From a checkpoint of a small transformer trained on Wikipedia: rotary positions, untied embeddings.
Each number is 128 + 32 x the weight over the matrix's rms, rounded and kept within 0 to 255. Layers, rows and columns count from 0. Numbers have three digits each.

# up: layer 2 MLP up, 320x160, rms 0.215, rows 31-112, columns 0-79
# down: layer 2 MLP down (transposed), 320x160, rms 0.246, rows 31-111, columns 0-79
up31:171183150040153172066146071124043146147166170143189089125176082093150162124159148139121187081149142135086090118095106093130133133110098063104097163198126116054106103128075117120119159148121139140084078128128133131126111132131162072160127120
down31:185159107135225152125099197164044122075153068110128123113110104140143094093123100124161150144184122195171125109090158099095198117090085043126205117077123098178186098151131073119141148075105131175132137178099160136065163129047111138168119143
up32:097177111129118113130134123138099135176099117174118112156163095078085105136167155178136128148125155120129120117144128136122113084110136113116098101188128163145103145109120108137172160096146091137096133114065091030120144099050099126122175130
down32:146111151121161054151120094124124125108136153086125162131114148145124125118093158049132072133124090148089113129130139147125124115125201063131154125097120101119128114145158138135095153149133146104140150164073106158127134157159116149136113113
up33:162081096124075183170119109184172113134161117125076154177128084146080163079146112146124163119112135127161079128106166125127174095162095136157152132092126143142115088143135090105153062136138139136112113091112155146115196066096159155095110142
down33:094093119145134061120128123105137107136125088103092098156089081123134157128176147156108126188162108145054091103175193134130150075118138135153185192089126137116168083091111168164182132094118096127145144115150124160146137094106105163153193094
up34:119162094143087128138068095115107124169147187158094086149147114094174146163109113160149151119134097114145146000187105115171151143135128057103122098161126136185103132086113107060132211116145086141144143112093142117149201154116165107073151097
down34:149161117137111147141114086109082066142120185122116137116146127071125133154157108193136115136166169079124101033192074123139123162158125110173188090155149163145134016118162146173163196111157128160149119096084113131087114130057147108089152145
up35:132152121118180129112157158128136111096092157111191134179148126160144112120145129083102157106117092078112101134111086125123069159111122115165169166150168127173129160097123120187070097135120139110118125097157151146048116119110148158153091021
down35:129087077102188062143136134116116205125152121101101104068098123154131123139094125137160154132178181116142146113106131108119153160083114145135082121194107154105094134137140115087184102183119117102146060187123146118070094148100123178127110158
up36:195157115148105194147125106154165131137108059125148106080119140159135139116105088074139141115077137104177154104117147077164103094145121108189157164123118147145155056101102166138164118120151158106160145157123100141133088113132169113123162160
down36:160084084149141130154119142104142151130130131100146086198179134078096099223092114169097131081099143146129152148119088144141079115193115083079166105138149072153161115114158145128107118086089104125118205156113162062154121090092103132119173146
up37:158131171102093194070088040128133130126122173131144088089134108082128146137125112122142101108152115180158100150090156168138153124130124119221105139147132147140119123173081141123100150079128089129081118108115128131073140142093138104116140158
down37:063148121130125119189122165093112073081134106075136123145105125084156090145163124114175163147098147118151149079122109093139101167127121114117134104102142120096119175120131143113147164132106169102120152101126089107185148152180144185098123119
up38:096146131135189113168142192144130082131098120132123123122094119117115136119147110146149100111113150167093105120174110146118105173112156132152067128130099136096148117097129124141116109133111117155100120108137124108134067178125131150100118121
down38:079132139118194087138152162104170124081123114085125112137097150105123176111146114125123110133118151166123091132151115120140112147089188157145122108086132195124110094122108129197119182117107120111072154114131056093166077179111134132095109109
up39:082110166111098117123144138130131121136107088110135141142163124108154138151115104122144060168096133120100115110145125174086138117151117156114148121135096113126158067145122113161114088099072167149125183128116132166103162146105122117147127185
down39:069139108112095137133124193151093179176098100121116141164169111142177199117102105184107096155126152139148120106154134169086110080143129146091111113106106103151116094127136113181125095122076164098153104119164138177170155151047109091150127212
up40:153146141128130183118052062128163113091138143077165133153094141134125144094085111144113206097133163119147113146100107142171076099115194050196102147050104111074119065140112148131160121120165064128149138107174103145158083112131176098151188103
down40:116141120128119110097107094113144155121123135155095176141084114109123124150116111143181110099183192130102157108156161132143185047131151085127123111219115124072148165102154133176109124141159128148174113130138127139092116110078080137132091111
up41:174168124153088136124089112110122128137113087109107086144127116128095143037185115126112111184120125167099112169116074127152142112161135106149127124093195143086186087136128122148169151152124144145168166109078177143099109089132141163087080138
down41:120099131076101092119149129151125105136126124103132106111137154142148033116162111130161156158097150121120098123151121116101164070096108167156101137136108072116135208135093131105147143135230124135134150129115105107182135113143121109079096131
up42:128054178129142124119040066147080122135153129173144164082176154123094147137114125110143081133144168107157161100159131130168098171152136125163085100138122097120117114124151074115100144119107153100134132151155153145131106162137142157125159143
down42:096111162104189094127054105089104133095135106116212158130146121143100111158137094119147107114148109118146167095122113121112133116125103068141144114088142109112159083085129111140105129119116072126182193199123195124100107157083152115162092111
up43:115126136145080110119081140075173129148184198122122145128062145089162077116067135037044115123154147131095129117084179103090141167081105178068172170019135097139113116091107106075134118084141121106091128135137174133134180099147156075125122164
down43:143099207102086134180125110113170029176161183080107172082112100101098172109105151120093101138119169174085036057137137204159172108145170131097082133033122124166114153106125109096040120033074127106120078160170077127131120124188103060129116161
up44:095111048154141114110125074096077126113118136136117148177135125069109133119150095127122169130147160071150102121121129130172147129137142088122101142115127150142077129147128154138118126133149133152140117119148109184153105127135108104120113098
down44:109117086151145149151097096104085128080134122136129151191152107078118141180162119113130122122116145101152126118107165131163148103153136147091126116131112145137115143117142096079126104125115105152138101113150126164141081130141111098097101102
up45:146137124102170126155133155109141163128106165098111125112132153191102145158162106125155105185158109131144146172141112135104107152114140141094136135083104127110099142098145115094080136144163135170138115200084096193136079058134173128115114166
down45:161120093121177119151147120097135123103113099137106132132109120181173099134152160130156116188106101138127153134142143099103127166132133122111115164135159181128133101046190127120148103128155174119121125178126111113133131077107123106094145049
up46:180114116125135184096127118092117118126125150118165161152130172154133105059122135093084133155101074164123095195070139097044139174133114126169171133066125109122191143129087099157150126156130126140155155129129147126129097081087079123111101107
down46:113137115139155088151112126138145151125159091126119144130145135176098197131150125074014107104108061097147103154108110108149153116136130120088136111169147108120126120120159147180151145112129081123143111127099104143184129142136083145151150147
up47:150113128168084172054102068139091105119122191100102019154093104118083087133147090169168156083137123144128111083082168131147169114085068104135148176143218100145157188149099053108168148167149119088085146084122144117086104138071143167088066000
down47:117055087175132148090128055089088141091133204111106030132121130167131052124127092146169192108100135125144102146085173069101132160095153090154130141179150118168142249115163069150143147110156150115094159125137148110099064060127137181123065067
up48:156141098128073130145087114143131144187115123159096057173153143072128167123096179099140069136140133135102121135161157159081123152118123110088113161135073140106146107149140131141111120089112095107139137128141105140104175050150049098116129139
down48:154165082145141108115100127118093137169143158102101114152117107196116180160140086159191100158149117082169086125175120139132189149112127128169090146122080141138140121108099122155128128170123130061149124115077147115126149102073127112172142073
up49:089043172111171053126145122159046109088061183112160131114139145128148167159104112227154139135085156125136101158184160130097116170097099122123112125129123124144153143159122122153154178115095063128116120087161143109116142186098137125098123138
down49:133083067163128181111144111143122116205106127088093097091165238108097139139128179096183092103143067120181099079107147112131156177095112077118181179154119124115105148144084163161220122078113073136116114069129161128146174116129173130128127118
up50:113076091096120164121119121112119146140150086112143102130134180077144142125136080116138105140124145116154133083146104217149094203148137102055132178200180145114061145137098111107129110139134065184183131181118137084137084076149101114098148160
down50:118118177155189126120138103153106169162106089059044134119111143091143153111054081112158118125137061158169167118151042123108126062151168158133178112101243146181191081105134115110111094189117158108111157103125094113075121065105099166115127102
up51:158136100099153140125116079142099153147128100107126067074142131149128108136084128094132127145092150135113054172169164105188074160158152160134108144145149131157102083116106145079102163088180109164136147111162104168169148132131109181177150128
down51:098127141102146180195152186124083127185156107093087095098134118083170156081085153113129133120058099117124086103142068110127091134131164151123128071099120146145097126100191158070113120107108169172114125101129151173223188132095140156206133146
up52:168160093090235156152147125134141122138143215102139095127188073182124127073057098160080166136111159125094083168106183120125076095140091142197146102091161063129120117092116156156162095113097146139076131143122143073093094154183141072162125087
down52:147104101136089179113135161110126127148131103151119095121108085117138181128138166100111148157124093132135143113094128090146156150124156107100133208142104079099095206124145099108095118084147120157116145085118149149154168079112167194146130127
up53:115136185042136107121041107184139095112048052097179171143134147140174165143156112091140146117170119113135178126089185100085141208151146109097088136134126089093157058107095122104076155168099093124119117108145113102082118087157127119124192110
down53:113080156123098190167111155151176109133085092109080148134173126100109135090164095107029104129155111126106224140143080078129166132091108111170146070170128043087117109165168143122192163187142095151100116116126091171126081156159119149095119131
up54:114174142141085114086116107172146157092014107094090140118110159147167202150122025084157189131111178093159119096152139130124130164120123058132150183128087133124169118068111162081166133171137155102125197105148187111173078135066178110137175178
down54:164108197130139076136111100098194130160070142130129154146133131108078158102124129183122070144124100072127112126138137177130130140153139126092089163172202091116140127102129145119108113121169196101103201101099114152171186154145071106156133094
up55:175112125065123145128122117193148111106085063085111118159181104148126128111148142122121142146140078105225096091147133071159123136133121150199123100152135129118121130106126157144164130166149150171173130144135125169117155086109085144128060155
down55:110179090114095160115145110132157121164123167113144108136126134077151057123106140184136128142120116100172082114080139120163100156142152127159139147151189104141091124156077147110168139094142125136176109140070132151158126106130137095153106152
up56:123091054131095065091086149182093143130152105140056089130148177140194121137161115127194081131138046139185181058148110150156129148080134119155121176080130156091116142074080125123108134161165121129150057192060174159126180110112154134118179121
down56:155073098158163113156173096142143110154094173055147125107186126107142155133106116139165108152147151161084112140152086150156063097126153114153142089113177197084102079180159199150140207165113042127165146115109105129106134159149155138090134060
up57:136076153110130173168154137106110125112147106079154119121152125107076149089140114165150105199111103166065098139112085128112130094146089141117169128141130162164171097166168106148177135119168125140152170145117143157102118113104044130107130130
down57:096136087130116150102130141134106119159128095138130159105137110162130130104119138129090126154128131143162131131158149183124103118120119140116127119103096105123150139168167105149124125136124133118149071094140123144151164147146108090148156164
up58:121173113179161139106134122103137136141101127154127140158064152132136113103173105126152104119078090119156155155107161080085098208135109171163105096147155134084136163086091138180027146165134115183116086069068131120198077103173111107130113044
down58:184174130076160148189175163199096118148123159075149102092088128115153124103137215135232101098102106200041176124145106087147104179163071092177156188121144112148082090080131169135142095141140150075151148129128123122158097140081100115111081100
up59:094098159125143102109089167068094113113189115094090156167150162169095159109122128168101083133142150121085156122117150156126142129163170117119071147081153117116141159085165114128087104126114085064113062135112109110148127140096132098112133138
down59:177165097117098164138089125160178132147128144134128106138100122084103066126156153132217112126145099092222103106079077119122155140129129112109167144138126101132114173164162135131116171157144128146129175118153146114179163132107118130143130090
up60:131095137231130143141094168162090101151175146131134166162078166164092116137093094125047139140176163132129112169087103153100100152123180113101109108013139204095141088127078110123129146086109142151122141083147173122131104105122202143093062156
down60:080125123109085165140079140108132140068114123141090123142146087136098148100119169148174140101155122142159161079158175074147143120194121097183105126139052075138125102210086103110127125137147107137157155192157175134164110149163113101155080126
up61:115109132181171100105135189128051107146137123121135152144150141110136081104087094212107170146131172096095143065183103137134113097109168180141075099157151149152129066135117088130178109108153099086117059147144164132136196180136127161132160146
down61:149189093129086111150155041087187109103206132109158078131129090130196155149106167098171150154132151178156112129111123157110200104105087126110082106163135140149157076094130206156190089175128137101134163189131187105113108095122153087155088093
up62:129089142121104191148160122153155125134132125116114126124116118078141147114165044160091144068121122135091104085138138162081125162146134062185105144119156171116140114149137168115118131128144112139177087117088098150139127144145104087153141120
down62:189126116104143131149155150177160137114140149085134124102145148091164142124156091161102159095070124164106117105128162179102159172107134106131134127115124157114091147199113159138095138095126159134129091121109093157099091193150142146110118103
up63:146085130164113134121144099174050144121127137094097030102085196124134100162074085105165160101161093130100102135095142122129118096063101106131119158077136129130146163143139100125155095153106118127116147088084149112149137162091169101145000014
down63:124117104173103156111126105153155104122153192132113043160149105139115000117085104155091138125089088105109141169099140185108095170172076161115143116133143095131157154084136083192152172145173214095139181093138156071091165101120187195134113091
up64:146068130114165180107104117179137144150126079152135096106090108082142159111123133123127119158133172094153111149128126121103110180092161097219115116142114113114141152178175106162138149134114137094172106132144155109113125112080159088132126164
down64:169121134125137163134124147135109177155067104111136114051080160089134091167117165111128127153114150141167136186062124157086109132144113129140128135139164162113156160184113130155154138153148126138143098155145128048144148115090184090120162170
up65:133069130126162123095129178112172176151104126076148161107128189143122161108115134121085152118126102168107149107105120088128061117105092096106131134116140076180123171112107125159151102136080150101114095128138116128135139148151096114140134118
down65:152123090081109134099127107148170122139140140151179129117091184105136121142154125097072151134082113152108078144125134114159127131127110148122146130148140169148083228132088117096086145142136116165123138160118110130131105112132110129124167119
up66:101118168162137137112111119103130119041102140111163123153132116088129077127083146173106149137114097143132127150175103162153079120079119155131104145146152147136154133133083103141096210123178152137105113202130072048130138239140150096079111137
down66:145175081114126142132098156143132102097063154054077111184144134161184086162111094144100107128127142142141088149171135154139143176116077173129057141134124191122143072124120130142152168086138193155070100123121072157137149154131123130104149106
up67:078145147112148148092127168091099144058163108140142142181126124094096144112159104128117065150117162121078105151116157126105173159141160159140125088113153123066165169154116100126042106117122098135091090050087152089117143114102102145096144049
down67:152153128175106178108164134108138109069172074175097121126132129115129104172100084133092155103105136148086154129136115101106160084130140079089136165166121157146156138143117102076134123054100146128135084115189105129074134114151107135117172125
up68:089119139124109109136098111122125138141161155105125104124145129136157125127115126117136100124162194162136123101180180147156102105173159144118148185153094133170075198139181085096145122127112112102121128139088133073125187135138136173113132176
down68:102103155112143140148119127159166112191138204122137025133173169142117212108133123104105121088163170117115102090152105150158105158155171092090185179132068113125129102122150104150106127069134160101046144110131151104110162089124131116131184119
up69:165154108112110172101136104148128059137167123112127045118052140102086093147140160144103106113233083140098150125203125030165172093073069068169124126153096199117097111000149139111127175051119108090193168128178091109132096197147121129132185188
down69:121097110117086183119104161122092055082155170082094117081058144033116106059128194188131140155178095157025227150162105088145066243161042196191156079199153077086167140147147104089082229159150166127099128145162161035026148115062103135115195125
up70:132151112154075070107122172143076168104140151165125131113091164145131183145117073086173083168155094133132094127156078127116121163106224129099089132176170083120062131088097076156098168127156028134105116144152138115141107184158104163083103101
down70:089066104166101113107113172122201165134163131121092155148181174121175141102101147107159148118147080103128122136086101065096089100121170183125126130159116120108120093157150118098127115093085108155127168142083079179137090127119148136083111121
up71:194138085099129131183109117187128086108139120149116133135120114090038104054063171156136156110091111087148143120101122169149130131127137114149133085131145135111106099138106137120079072151158092154086137134152143105156152130135147133161085121
down71:162138068121119111135114113172093102143154160155093112157107114136129147084148162084096109130161124100136183127111124135129162147135140081170159145144136100082103024085123116190118088124130091135116135135132133192125170151144125114176140131
up72:137138124135137084098121134136098126102101103165127187113101122126136149092073112095096081139121155120116110103097122137139126135141150157125121083102125110102119111118132132112125132129109103161108136143177128154142160132129104102151132104
down72:149145144128146092104091129127117142111108128137143159145099143080078138084095102127080083135104163128151120087078165157136096070134135148128106092099125107066108094105112120068103141100119138153121138145120142135126143149140061126161174081
up73:124110129105132111156128137080142115129048149155154138142134124085137078171128114132113123129166145087162150065094158095143142113127163093079136127129153085169132113070111146133150088171108179171089110176178202100089127101161143115142110126
down73:134155117169104115166153143124132118180132120106124152112104099108147032086121094134146120165138159106125088133161129154120154112171169122130143124144140153137106139080126162130097164169142148121139126120104141114144124117160178138111141122
up74:117098157146127160091120138071143109130143128112177139193098120189115130079140116139105169132121087138075092151132150103115138108150130151100107121108098162135138140094111090133153104078172114147090147099078110108076182151135106093098152137
down74:137149176086099119149113139138120110118147106196118109120136105167176109132129095112162144116132089115129143103165109121096213131114142102097062107131064174114120195103061137102125103090062128148147145076098085181110145131119188146108123104
up75:140111110176131157135039103084131132137155155168086081153157136193158186166146081121130065140198196155165131039166114162116146170152118143124092106100091134122114093151148075098096111101105113079162120106121109038184116133081138098100127156
down75:148135108079121154112146151115125095114138131114100160104175156195170148166102103134137143137115109141137169135149151153167096127153177115129123127133128135093122158147116146087124110129119076066115100056127103099096132119125113144091158158
up76:068116099151098138123154099176117126173203128113145124170131063129160192093099119126082129143170119141148163131185165162079100098100151148129160120067166138092183129104097128117139112084088163057132113132132177135149134119113189172188130185
down76:118096147126150103155177090150139218093145143068178134142087088100206207089065132130081215120129136141206139168145119136163172154116144125119118153127109091113126161128163074120106090112103208118111055211110185165108175122124106146132133135
up77:184089067121113148176064151181125146146145110142138130157138125164095110125182129082107135163123118106156069148096137164127126181130134146144060097182163145048100107141137098128066103072179163173072143073143170105147105102117154155156085199
down77:143142208194190092121180054111070151150154136087106118089123147119139163118117108146100125154114118189110131148127137176136143127147092080128164165103133148137115082148144135154105113133136113099127126125124184116137148159132088179103107142
up78:082097168132137165154105172113159174070114115068129078144091161145125208179093118091133094194094138152116143144121137128079135156121186050100130085098176061136099064141076118089082117094137109114080049159152122113100128214125106123081167106
down78:129172173178048129061154147130038133143191071172177134079086150147166145154151090113129133143114190088098127053156150128138099078157105076054115128099101156135045141056151111184199075143104122147166102079118122098159136154143156121082091141
up79:121077131182126077145061121121162133116135083135169122134096170104168113160107102097126123146112168160129129101184128106103088139122164096146172086105159073079172144156119096142105148179130152093122064114119116135142105133128124120100119111
down79:116109164181106105122131103083129157136207092116153146091139140063153107173128157114090113113153144162123200113160179137146106128126152094145187122090142095091162081093064065168097160160120123092157110138109113164097160166109123164122147209
up80:173149074124170140117126144162112119150104126143108152125093177207129107038210061158105088090109099152146063112114134159115079165115139168145138093119122151106105103127142153142104223171147144166141167126078132124120119102124129192153106111
down80:155133174129137199156110059052101118130172102133127133136140079139073148157129152083119156136175135166088153135115124140099178139082146110098108171074120105141142112087128150137082148151090098121147096151127131169076101146179128142106143171
up81:159161071092137151169081103117172125170119085148134110151111129128088173110107139114163151107146111163112068120092110136124114130131153061138104215161130190105133083180135162072148105085168157181165114105118109059179113182120066178136095171
down81:107113114155142135136100152132161130065108102179093142150128131109110125150133150140086125174137130167123117078141097196124112133105152094189108094125124146089155122135114118123102140163158080125106126096178080119124173111118120164162125088
up82:056145174166150099132072144143114157176134140097127156134135139108077110155081081105137109150118118152165126123141152125134105173123163214153067126132120126145104145143119114135079117119121123105095119107196122172159120148151140118065106135
down82:138182101121179111073125159153141146118141106148132145120135130146121092164150126101177137160112097183196136171125120128160082190131180153084079099089107168146157128151093137151099119109078121047140139095127127190104109143171119157089096154
up83:126120160075134094160093135157104123111107116131108114087100178123050128140183164113103127180154159178178122131154111082125176129106083165124218189147102157157141130145163120156141133096152111161184108147153160176081192092152164177081184089
down83:155144176144116145162150136080136115151146043117191133103076069105166137041124180140142066089146086126111182089180112118112160184225093128098019134144178153179161095084112185204103138114140200178146132127077092075101125093165106119163191121
up84:144159125116074148150113117172057165173131088124143140152154101106092192157134084058165141157135160135182117034122148163157192138133106165082087121131147077125197088141190123092110095133185137090093131083156151115054141144082130173138138127
down84:125194179103159089139177171155138164111146146132171109109151113142130084188130114150171099157142128067104104165085094132132177085185177095095160146064107093106126150085135114112106120119140094023179133119063085191114177152150114178140147163
up85:151104085159143167172130106136078161130156101115084146130113100167162128134137071123101071190079125109178007168172133163107130103133157201204131096123102147116093090072091160159074165129116201136150108084089130128098124138082112125110184173
down85:097134098150055184213133047110125154116143142110135136171194178164155151154123128070117126129171142122063087167095128165107164067194152111194061123115154115099122094060149139126152134138082095145170124197111101033173092142126176189125100119
up86:084129098126148094072161140154112094120073177130171151097145090070102121118123139146113096088178139126083150096096139148120107149087104116178119106121140049156126220117147126164170123134091109064079120120131139066138092188105140129083063070
down86:132091091143126183093100119127086124162128216124162073134061106123142136135120063153157154124142086147123171084042120125119154198069113136183135145150189079103118255131098100138113123103088144044106211034108145017125122140093158109101097007
up87:037079199113137086137154141181143081152169194077127157125090162084120111110114101255086191144188166126095136168202146062137083206158090132122089105095193123183101126146135049145130161112131027113067133120137147186193143162116125172151183144
down87:179185085101174099170123128049135081139081122175154126165092167203006126217140143116132122128199112178199145110115153183147245106038169147090127104092125158157062030105179243119103117068097048129128120044163179115139123078127146093154170176
up88:084121145141144127134147117152115093097142113130068161143132112101080125115116075215140070114085117110107120124128113131146165105114127175158115153106112108163158115112139114087122132105131152164114121143125160105156144143102100116158159089
down88:107169131139186123148150109138067122079116138102143121141116112133080180097139105159139069149111073101189092160095088084128143121163139177127105146100100088118179097076162110120102112096077115179139112189115140117127097114062134123157133106
up89:176055144143123167069138105152208160145121146170128138099130203171075110136109135142148102122108134151103141098110085141146096114126145155117133191096163111133084084156108023106020129076126097147153147142109155079163088112115067125144139111
down89:145040187111101117131173170071176152106189140106051131138133126110085132111119129130116113136145154130160145076104022182117114181131096106117121167098135076203100051123070154146176106114122158209148135057079140124127068157089139165127075118
up90:090104109136139124154109124115135115116153131141134095135132123136145122133112098123094127135127121145106152102162108130127182070112153172159095125105125170159102148095134122105145165096102130085130099106080081141100152140111131144092158105
down90:140152138093110155139107170126078137098098108112116161104140100122091149142111179147136115125072142149107123090116140106089103153148124050130179108106134111094143154094139103181153118145141180148135168168119150110149096133169113136143117127
up91:097116090098139109145128095077141140114090164140130107145130150135079128151107110183135158124136153165124117143223126162133135130076133156140112114069084157113077094109083129116148156113101133174135126154133177101119074150139081135144134097
down91:160124142146093087158113065087094084091145119117135112108132133145119067099129147112102159139100114153132155110171094128090167116115095102154114114144109160121133132095091175102149097145118118171085159045111137115110110092126096157141096126
up92:126148132098107115128068098094124166138119119124120139051105126164137183073145120152170111150119180137139111127123114125128094136176115138088115124115168119147205057157146120101081185108112126056091056136121133090175145106150154158150137108
down92:124140120120140125151092150193127080071108135094146160143089151126110117094124192131123136168118128164142144171133185149083073149137152155059146143164213160178162078101132159111106077152134100124108157169082134119197139096183078137160122096
up93:171139114136134187114146121157147151149178156082167125127147131087163106168122168090104146134111122166124110095117129127149097154095118114147163122118117118162182153121164127148118105127124149086161131138147129151113104135130138085148125071
down93:136121112148118135141150140106146131098103112118117141137135113155140083091170154133107153116112122091141127123141115117123082143142161093098125104134078099123124229170207140132117115134125158127095163150139116118103142113144125141107150131
up94:155048151084127101189144189084128149159066136135075059173134119135106151200132137134143127146149201094154156165176145079118147107130128138096123134111097051084139115072115121103104131158074146125140086068174113072120155108094140167159133125
down94:107179153101100134107105077166116106107095163095107162117124159112125101130118172145124115153158091134117077150086145134111174118165162119189134135156092075113140167156138115151150140130119140100093118176136090183165106106177172137206117165
up95:076143121082105144136156123182222150126142126118118112109189222105120224141137156124054112104087098106140155090079088164103101149154172138124133165138088075136122144113128118102202064131092105141114165151207064098060135094121081129074132103
down95:143135147118135139103145096112089060154104099136141093091125082101124195134126163156055075118175118111133147123115104096187141130125178183120183194203127134109125081169151131085128126141097123131122093068123118089131146160172122111089124120
up96:176135080117122077128153112120148179137102147122110133145124188112098147116117127137132122165161113116120117129142127158165097138102122128132084110144148120194099131096181165129141160074150067126126101079176128154171087122151170130153088091
down96:133167153161126094148160113177200148165106138111084129110169131126081052157107130196148143105144122165132085127102117142123079125117117147173132162111091145117120047150159102113093130095149156091129161094153102086141141136145167135158127161
up97:137099101156106152102072128154153158088158162090117107150123127140113139102112130191141139078147151133164117099162137129115123183133109122182138126140207128128050132117110142127116150093181105114159127103157117168148137122139099100098125131
down97:130096077166154112100110122149137146079098150100142130153108137160142111081110148169141129071149109106138098096162138131105129130152134129163136169091133146142079164136144098124083149122175107141152116141146063130132140090141135126113119089
up98:119140081111118159172106144164101121167116176149092144138070084113132126135157076126130106139134151122114142103118107145133128109130131140158203158102115161123170107150186116131115126133137146095108127160139108134081120101068125094139173167
down98:133125131135134121095090132098082104127161085130153143147084093170181174136124070167098136140094185141138133129181073123136127112084168108093106144119131113119147112119109096120142182126035109196161090134200125140146115140136129145133123101
up99:081139107113166123118146127134149134121098137131159119101194128132135125122130144085131079113170148098158115112161113141060135065120119134123118110115115165132137155140138093151132108146071140110096117140131079116124132130125130104135113121
down99:084105133109174123129150109147149154134132131140151143110200124150133158114153149096105101130165130118170106106154105151068150095127111121116130104115115150154125119125120108147117125156059141122145083151141105108131159172110146107132136146
up100:174151103190113103112113143149188145142137200132119078105132164126155181119081146136112114145198139114103169168148142108055129095084141152083193140133110092103068154146081108112089142136114165112132079115142115095079120145041145160127133142
down100:140113154127138139092175132092131106121098160083112125127079159108127156071123093098149090170115112146064129177138159141103139156179095120145177094126144104130099193091139212194076094131151113138134166086103124102134150157171138159182133086
up101:113110152178137110127108121134173171091182132149079134143223103038119161110052184182130069050163155163103155125173134139091150092105127079130141127129083082119142165097135159124076170134097152126154168164176193117130121098106076144136113104
down101:115087156106132126164120154144173166156109174144156101127122163141139140164130095195099074151118050215151097164133144121117103084121150135062111058154151107141144125116121194203104094142162122155060167127118121067152099183075168121158132077
up102:150115100150110186156099072140132084137100127101189101184123132165135112106165113123076183147076071185154109089153188179144135156134133116097179157126155107135131118118135101162137141158126119145130112081060055105175107106116105144119167080
down102:152100118106129109116134127096138153155104115081133110138105104111109095107157148160131119122139133111110093110090117128086147116158115117107093138143172149085120192138130152149127141126106160116128152160099170129128133143120141157145092107
up103:173094060088126149163153175210160166152137122102184101102133137101134079126118144178128108086122123148097065114106151069131096131142121051137065162096161146113072073160142141125162095149141146152090133133159144101172108160122080129103108150
down103:113150159168099154057104133137149209110129129109118114138118149139103011149139133116116074093097086109137170132174149119169112074134114117112103104064116138177144144122150124101076134078101150139205129178149101041129168111125104139163080189
up104:108139112081112101107135120148152080122117117104095133159165149156128105081145086129100156113141069158094158102128150047162153130120140129174131124126143147099136144080205138098146160136114159127169096122154133152065112114157135109144111114
down104:133219097157105171082161123122141155144114150174093126195166107146138210158145092123109076126136091111154129151138118161111154094090125123154122122134148120109083078127120184137148102107134153119105117058081143168096130112160095212146128138
up105:137161130145100141142136083101134165130179097106156102141230104164135193141189080112157119138112139128106143126059169118108117052149137086090173155102106130110134101112155167100157120096154171122127147142121116172124127061144104080152157142
down105:121105121131129151147133121087150128176095198129148147085162150120070117110088148100131113083168110108084189121075146105093091080098127140135074130059137105154079136131158077106108101091174105161097174149139155137098179105165111108161133127
up106:129057085129110097143161123150120107085134095155114120152132099109158147070109128133113145089121097149080098146111144157181097147095124164106180206117174210169127109174110118110163132060108146124114124164135077156076123144118112103106114129
down106:131179139127121127132129125107174150070176140169145131080116129147125207140089144141150152109195092106153151148151126098108135095134061199134159164107147160145095120124126101101183088136117170180107139145126108145069226169086145102127143077
up107:200132139107117096082141113120126054158142072135119073080111140111095101102136127089174116123107097109123154130211121088137194148077137101146191083122142092115145084130125134123131123142082124117190181197128136204118125150171122145133039094
down107:044152084100171130101144105137087137152178127110097038164161123148097012095111087091167124186117182097092106104125183136095190198147070167130212164081185085095221127091040205198108152069154128132117155157117104145121152167108135164100118180
up108:111103155129109134116069126055154131149145145124154141159051123131118146122160122207116082060152124135115140094128132120096110165114152130121105157141129163132127067159128107102096185126132085194154132127125118124075133131120141121119140107
down108:122129140174139128116074170043108115150120147137134145157081122078111204149142111192144105125208162151142145110116156095118121105164098154128121118146141173107135104132141045087057156072145085186169138150079127084089194156066105107140133073
up109:083105124141089147117090194073160148189096167148144159157147095151094124123140143132117130121124155207119127139132122124067084150084100062111128165126109100067144121151124115160130158148150106071133162094139127097079100117169114124122138183
down109:026153109137122136091129087125090127137137148147130177166150112096175131072209110125128111133123108123130166108099149164086172187112080061145116148096135097114180191133128126108205196186165118082117115120161110089174141093150105136123116139
up110:117071103148176115144161135159090173135091106167148124113102095071145162177086085056139179128144132149148143089088146157196108130113119075147196174124121123161177101101185117119122113152091161105158212128183080155140116163111158141072134181
down110:085095113094156106135149137167072171119086107160155128129100151144155142130136106105159087143141109134099120149110131159139190138103153141098117156124142134119100150102079158121133128064129096101161178116139132131186110142129163140155112188
up111:117119132145092179123081125131121179221107091090134112114115170080105116118079138132135142127045117123110126101161146167105162191148109095123163179183173118185108164166098046141090088106130098120120071062114143111153195086092101128086133104
down111:183165125118130094142186128121122109172112142151137147132088204085157114078077124138129149115108140102139038132125117194119099194135078123119093207123150095117129091149080090110099077078067115074081158155151131064154135095116089166141182160
up112:130079119092131139090124160144166133109134148108185124154144139158114106113154153135142088150109074139145109097120139114131127144184109114148120138162184072047137148131185123124039110153170083181129166097111125133067123119160092122080134078